python train.py --n_layer=15 --d_model=96 --bias="none" --init_std_up=0.0687 --init_std_down=0.0 --beta1=0.95 --decay_fraction=0.581 --final_lr_fraction=0.05 --seq_len=128 --steps=5986
Each number is 128 + 24 x the weight over its row's rms, rounded and kept within 0 to 255. Layers, rows and columns count from 0. Numbers have three digits each. The size before them is the row's rms in percent of the matrix's.

# o: layer 5 attention output (transposed), 96x96, rms 0.329, rows 4-40, columns 0-95
# v: layer 5 attention value, 96x96, rms 0.366, rows 5-41, columns 0-95
# q: layer 5 attention query, 96x96, rms 0.385, rows 32-63, columns 0-95
# k: layer 5 attention key, 96x96, rms 0.405, rows 32-63, columns 0-95
o4 105:101167069114122146137115133126117112146145114122133093134135095118151160132160156151138121114133155134120142157172177120158117153144142130202091121132131153161122152122103174126154128113174120131072125179135110100098115144109126146101110133128112137138191123131124138138122098146126165123
v5 095:126127149128114118140161090127113105115119123126112167134119147118133123096113084170094118086128183116157144153136132155132102132122116091118146185127084129110112087097093168156127155088127136131111107102153127144110112123117122147170139158138129141092136120139152137127088098153197115099
o5 100:135158126150172124131139162114148160126142124130124100130154130124106119134117125121106157143172127108141058104104137111108128116127136117121142152142184146134086131141117095124146131144103125123143158150140113184134159148161107179072134125085122086129109158138133119196154127115106164132
v6 110:133126107135089159145182098138117085141103145112135109149149106139114148135134136146107134154089104135155091134141128099150136172097135148127130077101126107146072114143153136132112132085156142169107071123105118120113109135135105139102116114162173111098131152074116108085105140140117127108
o6 113:096126100125123158162149131112139130172152119125091154147091155122100180148140092154105136122119109099116146108105125140170096122078117126091137146134109146148149114174128128118124133102133102166143160119127120141166102119134157082147139121118107121115126103172152140161195101134115124173
v7 103:157097158124142085100119116121128106076111122148100137195087119092137140164119118132114156069080138146135121133145116116084126121142119122089159119137114129155150148102168087088139141145121064149130082135134121139113154119105117149146125078133131108154121113128147143138149126124129116129
o7 102:091158099104169125102153116115120095133157115122100097179149098150153125094112117107118119104137110116124092136109113148125156149109174136158127106187122098100155119114122137105128093187106120177097141150137127107139122132124129128142124157149093137176112157139109088143136147133125079119
v8 092:054091138138125126078140083087141182115104132132135164118111108122175180131153147122136118123119125126119129095115096127126134115097137162136138145135119110154158167152099153108136172120143135148104095139148095100095125157137109108137125125121166171129152129162110095116159131114122105149
o8 097:139138080136117128121085104148097123147196119170057125127090106142132123111135104145142156109152118163162129114100113103135147109202118112121138090105157115147129131106125077140146128121152111182115109120127134135115123110114113109117091154123176130131130117122104129117154145104114110142
v9 103:106107140127152127147139118136162116157082094159099122197114110100099111139133151134125144122112125150124154165132122111153111108121121117212106115095122098131113144142118124119166093123124131150109100080120148123097172121097124171137140114143161111085118132155113137129151077146138145114
o9 103:133130139151141120107137125161134168153118131136096145112138118122122099121119126082106142161138151136128142141136129172103122140107172127054125101096175108112166116179173158072099162084137156135089152140119131156161142141132104129102097143146098115155101127121149136132154140153116116134
v10 100:083092124114108142098081137154142172107138182159107138108151090149098100121091176115131148153139142111134066138096097120170186133127127090097135126106137124146169128139106114113130098141108115140140120118131094113135111144145129120158128127110095144116174116120123156099115136145106155145
o10 103:156087122090139139116108135108126097101096116135090161144116144092140142145115113160149090112116169124152156079112116136138159154160134085159097166104167133139128158086145156105084122098143123139161156169141095146120130154129140131131107114115145129117135128092132116141108100087159084124
v11 094:109148105135110145114132108099124148105103129122109159143090170120118120128172096085127142140180126192150127111126150172150142110143104072117169136151111158164113140112115145114141113109125106113126137147123162119099155100125106100165176070106115133125109111154102133132109122101137143093
o11 095:147127112170157135108094132104143163080158120118161148176163105145160096090094120099140169117122137068108123112143131144134134117140208115107114135147163138110126105145126072143138116119134124114123115152126109115118086108122152163093138124125121143153166150087101136128133140146133121128
v12 095:114092140128112114119126134162083112160108103141142151112142127124149118171155132161123153125136113129158097148087086118116172153167098136154139095126130115128138116115130103120065116117166108138097077135135152128123119111173128121107144087090079120101147156177139126106122146120091136161
o12 103:070136142083147115127116122110161110136163100138165128164112139111129095143103101125161114146114082146078133147162144173134144125160181138127129151113138078134129171123124166115171150102136132150162177127125106125138121117140133139149135141142120118129172081141174138136149126122112114152
v13 132:115148073142068151131134122128168139173140157093135111114118119144091117093142138073135097107144117112130141118118147127128124120087083112113131109108121146123110123119103111097127119142195144150142125146096144122126199132149121116157113173130126128164127137133143130101098105167094154106
o13 117:173121132149098078110115164111125176122127122160167167112113170119126161123182100159143096098137124078110142162138136152162146100144138142140123109133155117067149113135147109134133111130103165123078128140129142111109090168097143095131116110150151111132112100121147147154120128123132153121
v14 092:122162107121134126095131112142118170062111136151144098139131120084125129126156115124136114131133132112136066157106116130154163092132118092113124117104142159116145128099119138079147127110156171091097114108143104118169140147176151152129124168079160122167102159098126140134139114116151103145
o14 101:128121165136148148149074131111113096185098108143141114118093112160126149079117135117140137118120139118143144058149120105163166142113151121144108116123130122125110145116132136165136143153095092118135108102130152174112152129122096124173136140113118117127148134090157111157077180146089111108
v15 096:121150156133121118135175123142141137101154106097138102145115104155152140121106106142118151127128095128093100095116127146117136131159107175107139162139138174180128131121140131124114113084084050092117127148102103123109131089171122092109108154112180118114126163135123160115164145129105138128
o15 105:114136108130161124152066104109135148143106162141155146170160111151150107140150092112077129125164148146130106116124124154112136105132111147182151137135089104152185118113111130168103176138141098150128162123084112146126095119104125144138139138128086099122121101111095122151120106118158118160
v16 097:134126104096117137150093117156120137116148141174094107132157121153103129140123138159129156087161079124086128111158138116150156105128148117099182145101104085113156108164129181105131158167119118138180104161112150097114133140138149134132145095125120133092107154107166122131130114097095134147
o16 105:142139152097144126133134146154145096152120136103118110172170104121157083179154114146132139132104148104116126112126125101140129125111066127127159116101170139154136157099172104118145064108132150167080119140114117141139166142145173114146098157166146137136135121115123154150100090118129124107
v17 106:173109141105136105114119115150185138091145077128122147126094136146094097141119146103122131145114092170102136140117109120165118115135144130135154108108134153099157084152088109140137152133124144106095120152146153146135125167102111103131147144146138132170091088145140101170125178110131146183
o17 108:130131118131132143132155151144081129154097144154093098131171099122110139096101106144117091114146136099145142118132151105148075147148116151141055087192148142128124159137165103150143138132151149121084117116158100105155140150125145139145150150137137101133148086094134152084129130122115123108
v18 096:109190145111092141158134160103101147129152111111129110108134128121111149148087114138123089115126126127089143153117131109110147111132101103114161133113131133131147098132065174122124133153133141079151130085170114099143167107136110134102120103139097086116115132149143107056123104142135145090
o18 103:098141151164126121146117195118143136109113171145161110128135143158141125150122116158124134153141118150198120152063119155121120172146152125139114136107160100138126122125180142098163118123117130137123128092070126119117137115150117118162108151092135142082090138116144138151132125154151149095
v19 096:130100132140142127095090139162151142114149150150123126119089062168114099106113114137122123128142122137103137122128120161093109092179161133123110144174129123167158111146121131133106124110184164147164139072144134128109160150093082110111157130155142134094129127088131129127143102149159127107
o19 099:138123082123095140138140107162092141169070130073134114137157145131123154122150159153156119131120117140144098099147121136108132152159152119156147142142141134110132101128137120121128139103108117067100180142095104129119132166134122118142094139112142132143097137114112096115183126160114081187
v20 111:123117106123164146149153107133138127150092131128135114090140131110106111101139129146121088155107151154156115087148148134089151105123079139081133135156115171127063130138158166158134138095138152138095136167091101166149091106117153085161113165132124109128111126164095110121127134127142155111
o20 108:140101128114153130119122152093117206103134155109117132116150143100117163123146140142129170101153093124139134120130115097149105090118107134115147128127068129110120157128114106147135142124119145110200119142109137131189118114107074137112124122098137109157173100125111126138125123072132121085
v21 087:158103174130140120134103112130149151129106123188140118132162121087122134165125125127134079110102095139108123105115159093117122114117133136152124126101146137147081138146150121140121126090156086150099109134144184074163163103148128146115123134141126129124102204124147163117103115125136118090
o21 093:122109123113126163169137167149124139141162155139133133092149094096154122090202115086136105092116109143107117127182110134133128110132149147154104134073148102165155125151174110126121111148112149140156137129114123142132164139114129115117138143096088160151111092162120133159133151165147113120
v22 104:126115123168133144091142165111129145111095136149098137094118135156097064114161160127176099122125127123074122153127145157143165130081104117130130109116098098121133133136123134136181151175162133098140102095116123145137176130138133141120110112109147109098094108151144138112097144149098115089
o22 109:121150154125145134083139132137138156188113156132100144121132130160121184113105112110127115097150154122108134153134125111125141096161155135114137105135145144071126123114128153123105083111094174110128126186094127127102150133144105119159153190120172154125126158107124180134124135108159149128
v23 102:064114113180101128174113138151151144157135141091131121115138139107092122059124134125121147132157152125121136119164122124103120127094131129134119132165113096096108133116144142131129140140149101137146124153125098138135161139149100089137155156126142129145205183120141130106106125085146139081
o23 094:183077127106152109136142107134099141165115133108205124097131135120120139152130126133116091134130133142130106137099127170135132109181135147134159117102099092136108103118139101122133117087159072124131147143162111097159137102120109133098136110166132101132109172149118151157130122125073117119
v24 104:146125142119075135125122103098125139138126105163171098097149134137135145129152106111124144125083116096142134148078113088155160131129159141122089106125132084106097169107089140114108169161073123153112105108134147118132181113157139102100137140145150147135081131103141147120092100123123100128
o24 102:122149135098138148140121141106128108093164130106146132115076111124105136141119091118104091159155179147124145085117114138111111100125106138150143151122110100146160125153141109123142119110125199103058105080138161115132132148097099147148133155089147164117142132154149113157154125151115160141
v25 104:115143103131159144151172131171125113156106146128129112133125130160089148104135111116131088124140132122125086175171127138117152136122098143173134174146091160150099138121131093135101084115139133129123133091156106171143156095159086129112130132134106140095127173103072147109128104130092146111
o25 100:116099154122115085129105119147101094153131115122195159111141132133166124135102110155105131141123118121131102133149123105129127125098153146078104181109127123095138166150124192115098142109080104131143130140038135152154137114115107137132120095134131115165126149139136118130160130104139139144
v26 098:108170119153103118145113159129124129094103117162128165116126115137186151123107093118130110109157139134118128162137155114163121124127125142153139047100124157152081124138130123151130105105136162134084145092099140140142104108121133125162080116107118157161153126157132105146157161129183141143
o26 104:076134109172151120059128125104159141148131145142102132084098153140080128144155128173125137111117117155127123134137116092147109147127159097136056137099131129116150143124120106149134177116133130098170102123130147142111154107107163149104161116148126108154128159140138118134094140174126149117
v27 095:114170073150150120131153145140138121143121126166127080122135097161131122130104141148054124127101136115090131124128133134143131128104146172147153158105098131141124124155132103117120138157195091134137120115096160160091151130127145118084151133116151160121123147103114082098108103090102139116
o27 094:156152114089124085139147086153169187155138175104142051131082129149128115131150092119115129113150116117149144128155118119108140146104087130107114139138118115128151157145149131120112102086075131124111155142133138122119128146112146099150099129146154093148103118131137180151114133121152129164
v28 099:081084113095188137127115101122108151138155099109119156136092142106121104147110101113180163111129161118119125118128151113099125134113151139129149112122172125076146105156088103158152093147098153164074111118124107152095148123117111123139141137115119096166123121134163125113142101125157112155
o28 109:188150141186112115111120148150114091115127170106051093149138124140128135096131109136105089126104104154119138155125152140150148128175143185142146153155129106139118131125145167133137161068138132111103121122123122117133116121135125126123127115135123149159148144141105111147166143109113142069
v29 084:138128158140158126121139154108156129161098160115118080095146143112071171088124124115111127110102106120168100111119140115082082119129187162120125151123137138126127097100124177114125129167133148135097122128124136136108143111137144116168109181116146161137109144112125138143128094093175137099
o29 091:154148061120123149171144118145147124122140135133162125102126139139130126093126071115121103103117138128159126132122118104134100142129118145118153107120137113132134118115151110164170088137068119085141117093150171141154122114099080147083061120138123133127143112127119142131107103124083139077
v30 091:124153131163095146132113132146153115130115140103130121120149142153143155138135145112124127149128158111102152095136147118115132120088152120193139100128115114101094114062099109142139110110065080165150132130128140128132082097111110142108105137123088085108098151140146136148073130104170100116
o30 094:099122120115143139114109160133102133145123135153124084104123138118111097075118147111105116120133144134122123136130092186137078130120095148129160147084116113122140116124145145141127109131118124110150126171139089157089121127119179135091152081142115138089135203152111136133159095130170165114
v31 095:115170071115133119152120128091166091131169108100130121091123131127159142131138132125153053076142115164110157107151136116124116148150118151139112185111124105154155138124121113131120134102127157118126154141152121150132119127083105138166151111144154091117066156114146165146135135112117120124
o31 092:127150154170116130147112123154120119072109167131158162122143128129163143115105122154144161131164106127132069163142090118120131116111068153129120116153138150132109145119162113100121132143169065103098129162113122130113157139129123078111118149120125087133151122177118106115122130176134151145
q32 080:150091105141156136142147158111108103088120137139133114132113136147132119118109119133096140167128138088133176130130157137106111158146157118132091145148160081169138115168117162099175131163141136127166094119120142178112184105130156116108091138095181141128167117123143133143155148143146143145
k32 088:145145122111157113144131140158111154077144157168149155129153099132156103115176113146089115122181153107170135110129143104125076118115159126135131141085117140174158108126112134158150160081094124150125174128148137089114125132148096140128146136109132145116104150154153147130140107144115147074
q33 094:148124144147139128102130143115140098071112153121128115126153126134121106165149145130107142117139084148160148158134120156073142149102129117119132168123182145132101128117130125092164117148087149094140071149120170170152162102150141106106108142088151089115098147117147126164140134082134129129
k33 085:159175125135096103127119114128139152141157109127105122146092085120112111128109124108134144086164115097111135053146153147130109151105139159119131130086104154118122169130105090128129090156149142142151123123134127132137116168129143131108110098156121146079144136141128128046115164149114142156
q34 071:133151146167119114102138132134145115086141175158162121156159109112136103166170170123092153117140083152098133129128136133117142123138150123071107181135090172140134121116126156088145146125093105116142128120105117101141135130118129129091120157169154111131115109149169127143084080133145155138
k34 076:114082110091119157127135142114098118161100138131104130107085131141086146131149130144115089113129112098132087144113133157133146105068138183133152143135116145147116148156100124167109121101160064172133145152141122149167119141110115122066150130137130168097123127148103137132143099112106128147
q35 085:107173141111136156173143110127128164104138140102170091180147115129141122129110098102121158152101125117148159153103132098136133142180132095088147089119113154155148108127110138125068121143158091140105170100107109112141100125128152101114128120167142130114139119145164110161106114119140166160
k35 089:119117131168149185153098109108156083129118137122133131108139106109125126121137116158100139120125131147096123127115117113119133114179114132100119102181089107166125162118132139093064177152108097136138129133125113150140142147101163129096139151158164159178140169108120136161145099111147106148
q36 082:126096088163096117144156140168150121119076129094139096116129166086164096117132131108107149079123133133107109127184137115125165129117086136109136110109120125115150173147135161160125130131140133120164104104100158138127142111143121080103128119140134112117190117156137139145111156118158165104
k36 085:135164122156167129132138143148151172109141108075086126112143084113141149169139111134118098147163138155085122153125136110142153130135149148096149138178156128098155118093154156118093072117137138153113129139089175141116124107125132100104131155157138062101143127124127136107134146156121128124
q37 088:140124139103111148115148149113129111165152214139115138169156108126123125167102152133126167130120099173133110105168124124100118141221149112147146149106150166143108127108098136116097138124130123110133102159119093121136148122133109117102133126149148129118130123173166134112086131122149103135
k37 091:074142116169127144141104134163130113113117125120122113155117107110118152078116135143164130158121101151117139140195103120114159096126145104169147144132131089158107093114143186108120132144140151137158162062109136154135163116114150147123123104109140148106147092138140133122129154148074143136
q38 090:159139147102134119159129114145146181138117133092167152122105095106168131149151092093148116135118158120121096085143160106145125090117136118128146152121087157117132116073189094127120132152092114115106168098135101124150166140143118145146141188131123121124142117164119101128144133136148135090
k38 097:087187096132179150136124098105142134110158070128151163125133139140114146118101118140122107132130144106139188179145125136162152149118119151154158116115168122115121131084100156108096146129113122136126131174112125137109097154161136123107141150129139111141118097152154157172131121138085129088
q39 099:192082157133091109100109129098134076111114122128127110117167111121154132142106083107122115118126132100101102138132154130155185170121146124150149116120097140144161151102176119128130137123120140119116148171132126135123133152138103164076145147134124125100099130168123078157103118133120105089
k39 117:109182161094137102121151125096106125135119159103119126157105116124173154100111149139164121139087082122129106127097134140152142115096082114117171119166078124080158150089155122090137145149114150137097121089096156144096126096116135104136142106121087129146137136104131142130131125120104100149
q40 098:143123098118120109110164099084089092117175204144121120171129154114133134151131121166128131105122140122129133139128144083105150118105090111153073119096114076149120175104119115103142138133139136108124146148122126120121113152135153089140150138121155179124130135120089147142096102118150150102
k40 097:140100149132116135101118142108152099134115153141077125130092115143105177118100111106134152158075128074115105127099095177139140159119139149144122145081141130105123102143073151165097084130146101114116126129156117133195138127127147102122116129122095086135111110138151117112103120150151146129
q41 101:149135109124089147122134143123142095113127114148161169129133129165122180165118101092131080091110138158088155141132102093128149092117105141118132103152085100110092090133123155124126123153143128115148143106120151160131128138135161097144123138163104157063122132140134112094109133125135123196
k41 100:131130102145085106111140135155156135135124148159110133115162104117145140129128079119066149094096113149116105158161093109127128130129141114150148104129152159131175089129157097130180133148174103134114134101143118124128127112139141095092097113142131068077130157161145151141117143085133124116
q42 106:139126115109100136159143160118138116109075117108128070117144098119151125146132111118088144122122126117200126148120131136138134101062137141100139071167193102128112118121139156175137114114137125117155150115089124144128143171105159136167125102127105123148120104117097124134138111159112121140
k42 102:166111163104107111156150130121127135155106188162156138097143122156148125161173137142121121145084138125107146132122121142157062147140157169122119151170084112118131142116132110147143129103128119107166103098126145140129048117114138108103127132141136153126101106131105159154140172127134129108
q43 103:098136114133097137063147137099139142097138121087099147135122129135192132151095089151142111136120137106120122130112090098080166140121142076113138119092124142135127087140135129117142142141111138150071119135129079138141145171095130101129102148153101132112117154112117086104103134162163127135
k43 113:157131091160087130120088128144131063128109154132127134122136131122133080138157160133135176139093110123113112139171127116124149095137115079093157140132143120132103125144153098148146089110143147170112108138111107130140123111156167072119128158086120153135074141092167108122119149133117119116
q44 102:133149116139101119116090134127090106115136133097093133114124126164132092127122151113138102145146119096138085135083144147131132121157146140132126125141114174159151158047109163090113182141132141114159121115161160124167153088113165168143137117098161119140131113147123131121123121136096134178
k44 109:121152148099128115116142084146148136091117062107114088140110130160159136091075134112119136114139146141084169105112095152124106130086115130140112137151122135132106178142153163110108145131125122124145069134135153109124153131118142145134111109108139151139078119198150116105117166129120126136
q45 090:114112114128114149132140116148146142135129121130121124103120116160120142114096095103124107122151130164111083096144128116145157111155109086107131129106109095140179167120119117125115114149146087146114085086123166107154116182099126150133147172123162086104142105094121150070161147137137079098
k45 091:088211115153136116087121117159123138132104133101119153132143126141140080116077112117118132145163114148119122128151141128107138062138156172148142111098170156120102137110112117151177069109137113119164128134138132151117120114170120128127125129143124144123124084125102158148123145097132124096
q46 111:184115119103114131121110126130100144127117149153139103147160099128113122121150151148100109126113144142188144136147138170104114106141102118081172123115115115139068156120138121110174123130099132133091098114135100146109134107114168113140102080111135099193114136137130124098110145136129070099
k46 104:186156122121091115152113108131091174115131080145157124115153098080126055115144141154171110137105150099129133137130136156112116123113137148140118112115105137117159103128113109129136143136153161172101167102116111105155127111123143135099157148109073134125113100132109108119107134129172086119
q47 110:125154128129081169110138089135098104145157100139143096160103135164166149134083134151131149122128155111173145082137118174188126097143119111122119111136104137112113157105127131153106105132156151154109142131171140141135132105107114141084117139135161120096142101176118147167131092088121134124
k47 112:125124126115131170114084160180150161146116098113155148113111158121172145134108073164120146102117121158111161137118117135166137107124106115112130088097138121129124129111128134155114151176104170083165137143160136130148091134129116144090132133108121115155123116176129173086162130142133127093
q48 097:102132102104124134128126136132095145207151114109119109130088142112096158145113093122163089088089122096150093137091141132145140113153105144090159090097105146119151144125093106125111116105182116124111132137128096096123068108112118115155146139132105126094124116125168114105129135097124146127
k48 085:187133156146156139139118097111135096082101137120163124076136113095166116086099129122112152136138121138099097133141123095148109165136107143124121105165106147141114063121142173125139146158126145134130124115130155131136157092123129136071118134120139151128140128158090137161117093141123164081
q49 066:124134113104169157122157118154114130142095114141115112125121101167141134095126128101124108099139146098071092149112117123116106129102157146130113118157175087146107127146150117124094123152047103161119142156106144125098154144173130098128125049123151131151122152128123152105140138134140111122
k49 083:160196140170146138131127140120150109102094154125170167135192157129122140134171135168125130131206118106112138130153143122132120180163112144156134104143151152115149133135109171131150130140123121146138128098127147147096102125127165104130130143145130112126135145153122111135131116062146129141
q50 096:142118092158110085099180140118150114099142134118138156124140181146122126121114117139091161117138131139132142117138096152094103134104118127181075147116138096128111112138144120140130101165077135103155099142113166160161164108131133130134160113123123095165163125111135146093077091104136149133
k50 093:175093115125153118156105155113119127140113066132136079143138125138113116184106109120106104133143149097140143143161162139148134135141147182129086146089097130149153129098088098108143084104124129137110096129119134121152139123169111115096127116111130114080125174155118148086104119140123157138
q51 100:173124154134134137086161131094124143142158131102115107158138117162156137110116168156123153139149161131141130096122110163090128089121155104184143168145125119179141116100118105126147121137107094163116082105123144143102101106162142164131115127165166129125103172092133096150101129121124106124
k51 101:127146107137105100085134112159114093148092084128134164149129125145134151106187110126147104171110132140147168159111099143142162115104107123058103128091141128156127138179122172154117131157135122099139172121142106100099118116084118121126092114118102162140115130140148152117147106137134119119
q52 087:146137155150079145143144133119082192158162156117112133150135148103128120144088078129161161129099083117128097128123137098159109119151103115132160131126105141112117173111111111171115133121166166109089133108136108114123121103158113143135117129148152123093126127126115141085072148165150123125
k52 096:118137129188121155172089107150138118090182106109134132130091127132078080114099133105197101135097091109125136139140107117121127114115101142080145144148151117112144126070157141090123108126097158095128121131125139138163125117120110117157148126113133094108115108108148131164129143106111122140
q53 089:125108156114097058094076062147170096162131105135159089140126129170106147112108136132139092128129145083113125096091132117178117115107102169109140117160118132138166123126148138119121135140110116149164116109078112125109125121133105131132137121129113168133120124130155114096124142090108130125
k53 097:108095124168142106131115136159162133101166134132139138147159171154154148155139113130154101155141104155156110127117135109107129139098111132122115127147143141121112150094144122175127190113103118157068147113063149142115106079140184144123105168129124139111151128097151146116100122092133128134
q54 097:154126128129100124111115118116156121114114137126143113091126079149132063163157137085117155088159126149108150092114108168127152137136166134155141188094101131116128097170136110131147142131103133142109104203115134161151163170106123128128113136127152106131136108147110086130139145141143108117
k54 112:158149105118149139127125111155091127156134105115126115123152115113108127162129088145109147120159120115163153117150157141153110122120147126105154176113137132143137182134104100193153146159088127166102201107124122133121129173163137094116111169106156147106114121132078133124111151111150130123
q55 094:089116141085146097151111128094133210147132130156080115139109148120130086141120125121156104121135138133084158118077141125141144084115114163134145130104098110153117141140147097115101107107147130081103131132145093155130111127082132125160144100139123147133114119117147119140126185159103113096
k55 101:142120107159112125154168124097144124116141107078126096106107157132124146143122112118123154165109088090103070106115129146119100147163152106135116155125117120118142178142122096152075119112134131110105106108117113122133187104112102132142120100104120111095187103093148085094151119124116145127
q56 100:162155133104115109135094084126135109088101103080092123077130186106156132124134115127101136164098140125171122118095126127060116089104122107111096169143115111119109109201103126125139089130126111135147127120123120125110116154141146139146146162120142131124128101086141143124140097123123129135
k56 109:124155091155121096175115124161128099160135138108062149137124150141155108148130173114118082116091121146113111110133129140101101155129120140128149100139129111108133150151154148134114135094125121080137096124070105181102129171090156146106152108119110152131140159113154137143086127141134097115
q57 096:159102163114158107108104142134145076103075149142090128142156135132123113151140149109106136136116113152071122120111186173099133132118108115132140081132162102154138155137097130176141109134130143115119115071145119135121093155143114126118120143178168123104130156081136146135116127103143132112
k57 096:069151120114107141086139133102146112152122130152110120116106101154144115105194099117140127137124139085140123160149121126109147122100150162131114129119104135091151154190126117077091149146167131129115149109141124151105080126121109138117106114120170140102114097086096144161124145109147171130
q58 100:145099123082117076158151157138143161159094115157084090127133130133114123133134150105178119103098138102170121123123135153110136134145152145138148118107146117154127144158117155127152124082104154161082146114115102146170084084108128126126132130137140151122121123139164158106190144136123152163
k58 101:136097110131119183125159111120121155110152109134038149110130161082143098159111131150114097132133143071128096139098100138112144144143141131095108101161119130123142170161111132119125160119123136139137143115103128145116094094138146140154084139126104141128105114163111125116145125129065136160
q59 097:116113153128087154135136136133111159173140151168120116142148114102139178122124136129124118143081120143133133103103139118115120112106192156083114108101155111118157085112163170128122149106170119125092133132180141112099113158162119124115194117105126128122157107125118132120090145141115114170
k59 097:080136133144131158114131113111103121107136191119123128126129134101124129169125123125138148089122126146173189162121133151135101142124123132128145129147103138105097099127118106129132115079136141075146160080184130130142114163114109120137107118118124117095141191146161079116126145083103107131
q60 097:108124097156153145186130129151111132136136132116085141149140147144101144147134121146108149099136120147155118154118149139133113133098133089102112112116124089144092143111134084117096108178103133148117160111159107159144149118120104112168153101158135102149121108157161119142093158052093137168
k60 093:113109063114109166139102143088124169104100120147157135166121075077070118139132131154150140136109104126120122158123144138130106104103122148110110151153112143107142144109131119116109137133141123092116095128150144137097128169084148106136142156143134118139121109184120148090147110134149078162
q61 102:103062085097117164118110104109135163169126143118108071098102130121153163132160107133155084134134120092100101133167116148089157106115117088150107112125098108152130149125115117131110117118117125144134120123132146148123129155184080139151121101119109128119141110136096097102162138132093106100
k61 100:119147096127097087153116128127121115106124170084097158142133143103126130133148132135141122171111155135160117129138110159126106136132130127142148092114165155167107150116102114157127104107077123123093131151142128138146091090124127138154133134140177117109108083147122103073208145091105133119
q62 103:117151138174133132059142136130135148120131105114159105142159101122135113153083119108117115136153115156178115115119098124099115126164134126146125128131108125120144076159103087099127130126142136146138160102107139172110129103175122129110152148095141174099106161127078117160133176100110107101
k62 101:161165132140078125142094126147117145134111128104098126113149122121168137094140156138159145093127136137163135124110109127135157164133075086090115145118163114160084162097118122171115106147172101155137139095137090105133103117090117123127098119153168159104126165119123135136113109106137085117
q63 114:112113127123132132111093194160114123115164073098103097103122168162143132130092145142177110121136155114129168090149139163146123102130140186141097090130160155114134132136099158091116117146118094105113124143126144103123118158125138153133139099086130146102132135102100154111133167121140155114
k63 111:126137145127144140076179108173117130129166149124112136132136143143130105123131133137144114117132128158158126121112105112160128158134145149166107140107108174131145137126146114148089149133123157101211114159110139092141137096130127125163112104111170096152167090111149109087129123157125068114
v32 100:134117082135080144130143078125185143151111103080152150096097118109120144146131099132083116115145130121140146118126099159142163103149115117123116134110150091120117141123093128094129106129135150156125092148137107110136141132116163138132165136140156146086166160165116069132173093139100137119
o32 109:106105152124185114127173128117104126153089143143074122137121131120134097150163174073122154125106153131142130139109155096124108087102123145138147135095146163140099116153100109110126111152122126114101104136144123099138129139132166138126100101132087173098096148114152163139156121072130137160
v33 092:132135091161109141115136153143118099125120122141139128092193141109104104120140112168103085112121122122094091098126109123121179113104095118120089148164112108109187145120085193126134152119148096124094104110129105125135128173144115143121131121148090090113137115147117163111146121109147152138
o33 090:093151090106124146139127112116175131160156121142108114099130144163108137129151138122130100106127098156120160135155161158173143127127121146114120124120151146116134174142120107151124150142172128163068092126141134137102094125112097140117155127159118172127106090179173104099121088093113157143
v34 099:128103175136088122142163105157101133121080165074140121147135154139164153127148161182144157137165129127114092110089138121122127125161153146082119150110094126113118144140151141090104143154095094129091099100108140106122178130128127118123088131137138135137162141103101107113122104153149144119
o34 093:089116134139144179133145133124154117116099151116098100154106151080097104126136126142151116150127121117154113157146106108112092117163145160175111113126117151139111140132140104127164127126190134114132139148156074105121138133100080084132143123115113053107134128120128163163155120167136125139
v35 099:139156148129080130126105156132104114085086136141152162107169154082139117133110120127185132140127102110129119107079117137113128111138129151111127107110128142105135142113144122123130151067120099141111171158151144080146114105134113140128141139169117108134127162124158175093120094113178114080
o35 103:114134101115138157131120128131142123143155098122127088139151187132110109139124079109169088152102138136117116123155142083151094070120122123161066091129107149101106164147134132133145133083090118132142126106166158150134096100118120166117124119146157150149161120101152149114115113142125092137
v36 082:162111128102085151139140134143143089108145104121127152117106121104147083138147114125148092112115126141126163134129084152111128111159097144099139101120159112093146157117133103138087080126070119092099091135140119134123087100151127118101124125086059125114109110101122123122146137153104129078
o36 088:139144128145159093091115124104149178134106158128134127145179168095153123104122143102154184126105113111110138118158116154153153079129135136114096137109149152144118136161128126165089158139125079122114171127102099179135121122152149106152141099089128137128141143099144130108114115161115152169
v37 084:144158141128170132135113136138162114116106131144155155102112093138144152156107110108199140090156137132140166123128113146098121178122095127123125167106156107137116146150164131166123088156151161142106129163127113097107071141111118134161126142159115090146112105117177138143119148120141098160
o37 086:157098096140124127124169125066129134126161093144117109129182167125090110123162151136132141107094160087126121112070104170111097145139150086100108121144112148134130115082101117111119127140131111151155132138109155120132123090099153147166143130091120156152151133133135094134140121147112120083
v38 095:084108133160111150101139104136132139110141124125143140108138069119117115111144112140093131184145141130134109155134115158144144145102166119145129108161127141153130151177128133170090121116128132127148130171108144147126138132154152097152126158103170198125125131128126173146048111145135113114
o38 104:133132175152172137151145103185119110136135128156166136089144095144140108116126119093096125113153132184176071107130128144087095115121084159133125142139127109105139134128107111103130131161136084090128108149136136187120122148146138156108178138138112114158146124137121123134118119131111087114
v39 100:184174137136150150148156114123092130121112132092128112133147126115139153124106081097130147136103133133069143094127128105119075106143120137125106167106131095137133130101095145142108131128116094107086135095146127099166113121147083138102081165102123151154139163138105161148145109106147085124
o39 103:123126137115130134142134124112148131155135103158097126104145157090159149146136142160115129136107177110128176096168138161121113124142123128125109092104113155102116112148116122113098105109131125160127141146144125134153160143156133091069126154152169055138158071133159121150102146120130185125
v40 092:118107131119113144133113114115146108137124131126103141121099151124113136067135136127161134057124107121103090130136144131100151109119127136078110111110102102075157125130116132115134167135150099092150083160128105135158133126141101132160116182132134093118120168092107183108085109139165149122
o40 097:134118088132170150147093128083157105117114107124016140104153115156118124148077135128125124140144130137112138113131151152143102154128110129162137131124097143137119143132126122150066106105116116122140111123128147145154111111110105094163124141124087103142163135099140103108158094152113129144
v41 090:119126107112122123099145118095136120126146143135106119100118119098133133106146141129115136192159111173118127100128116154128144107129060135124114103161120106108135167138151156056125157132106146157125136100122110111129175144155071113159116086100104138124115139139142125121058097145135135145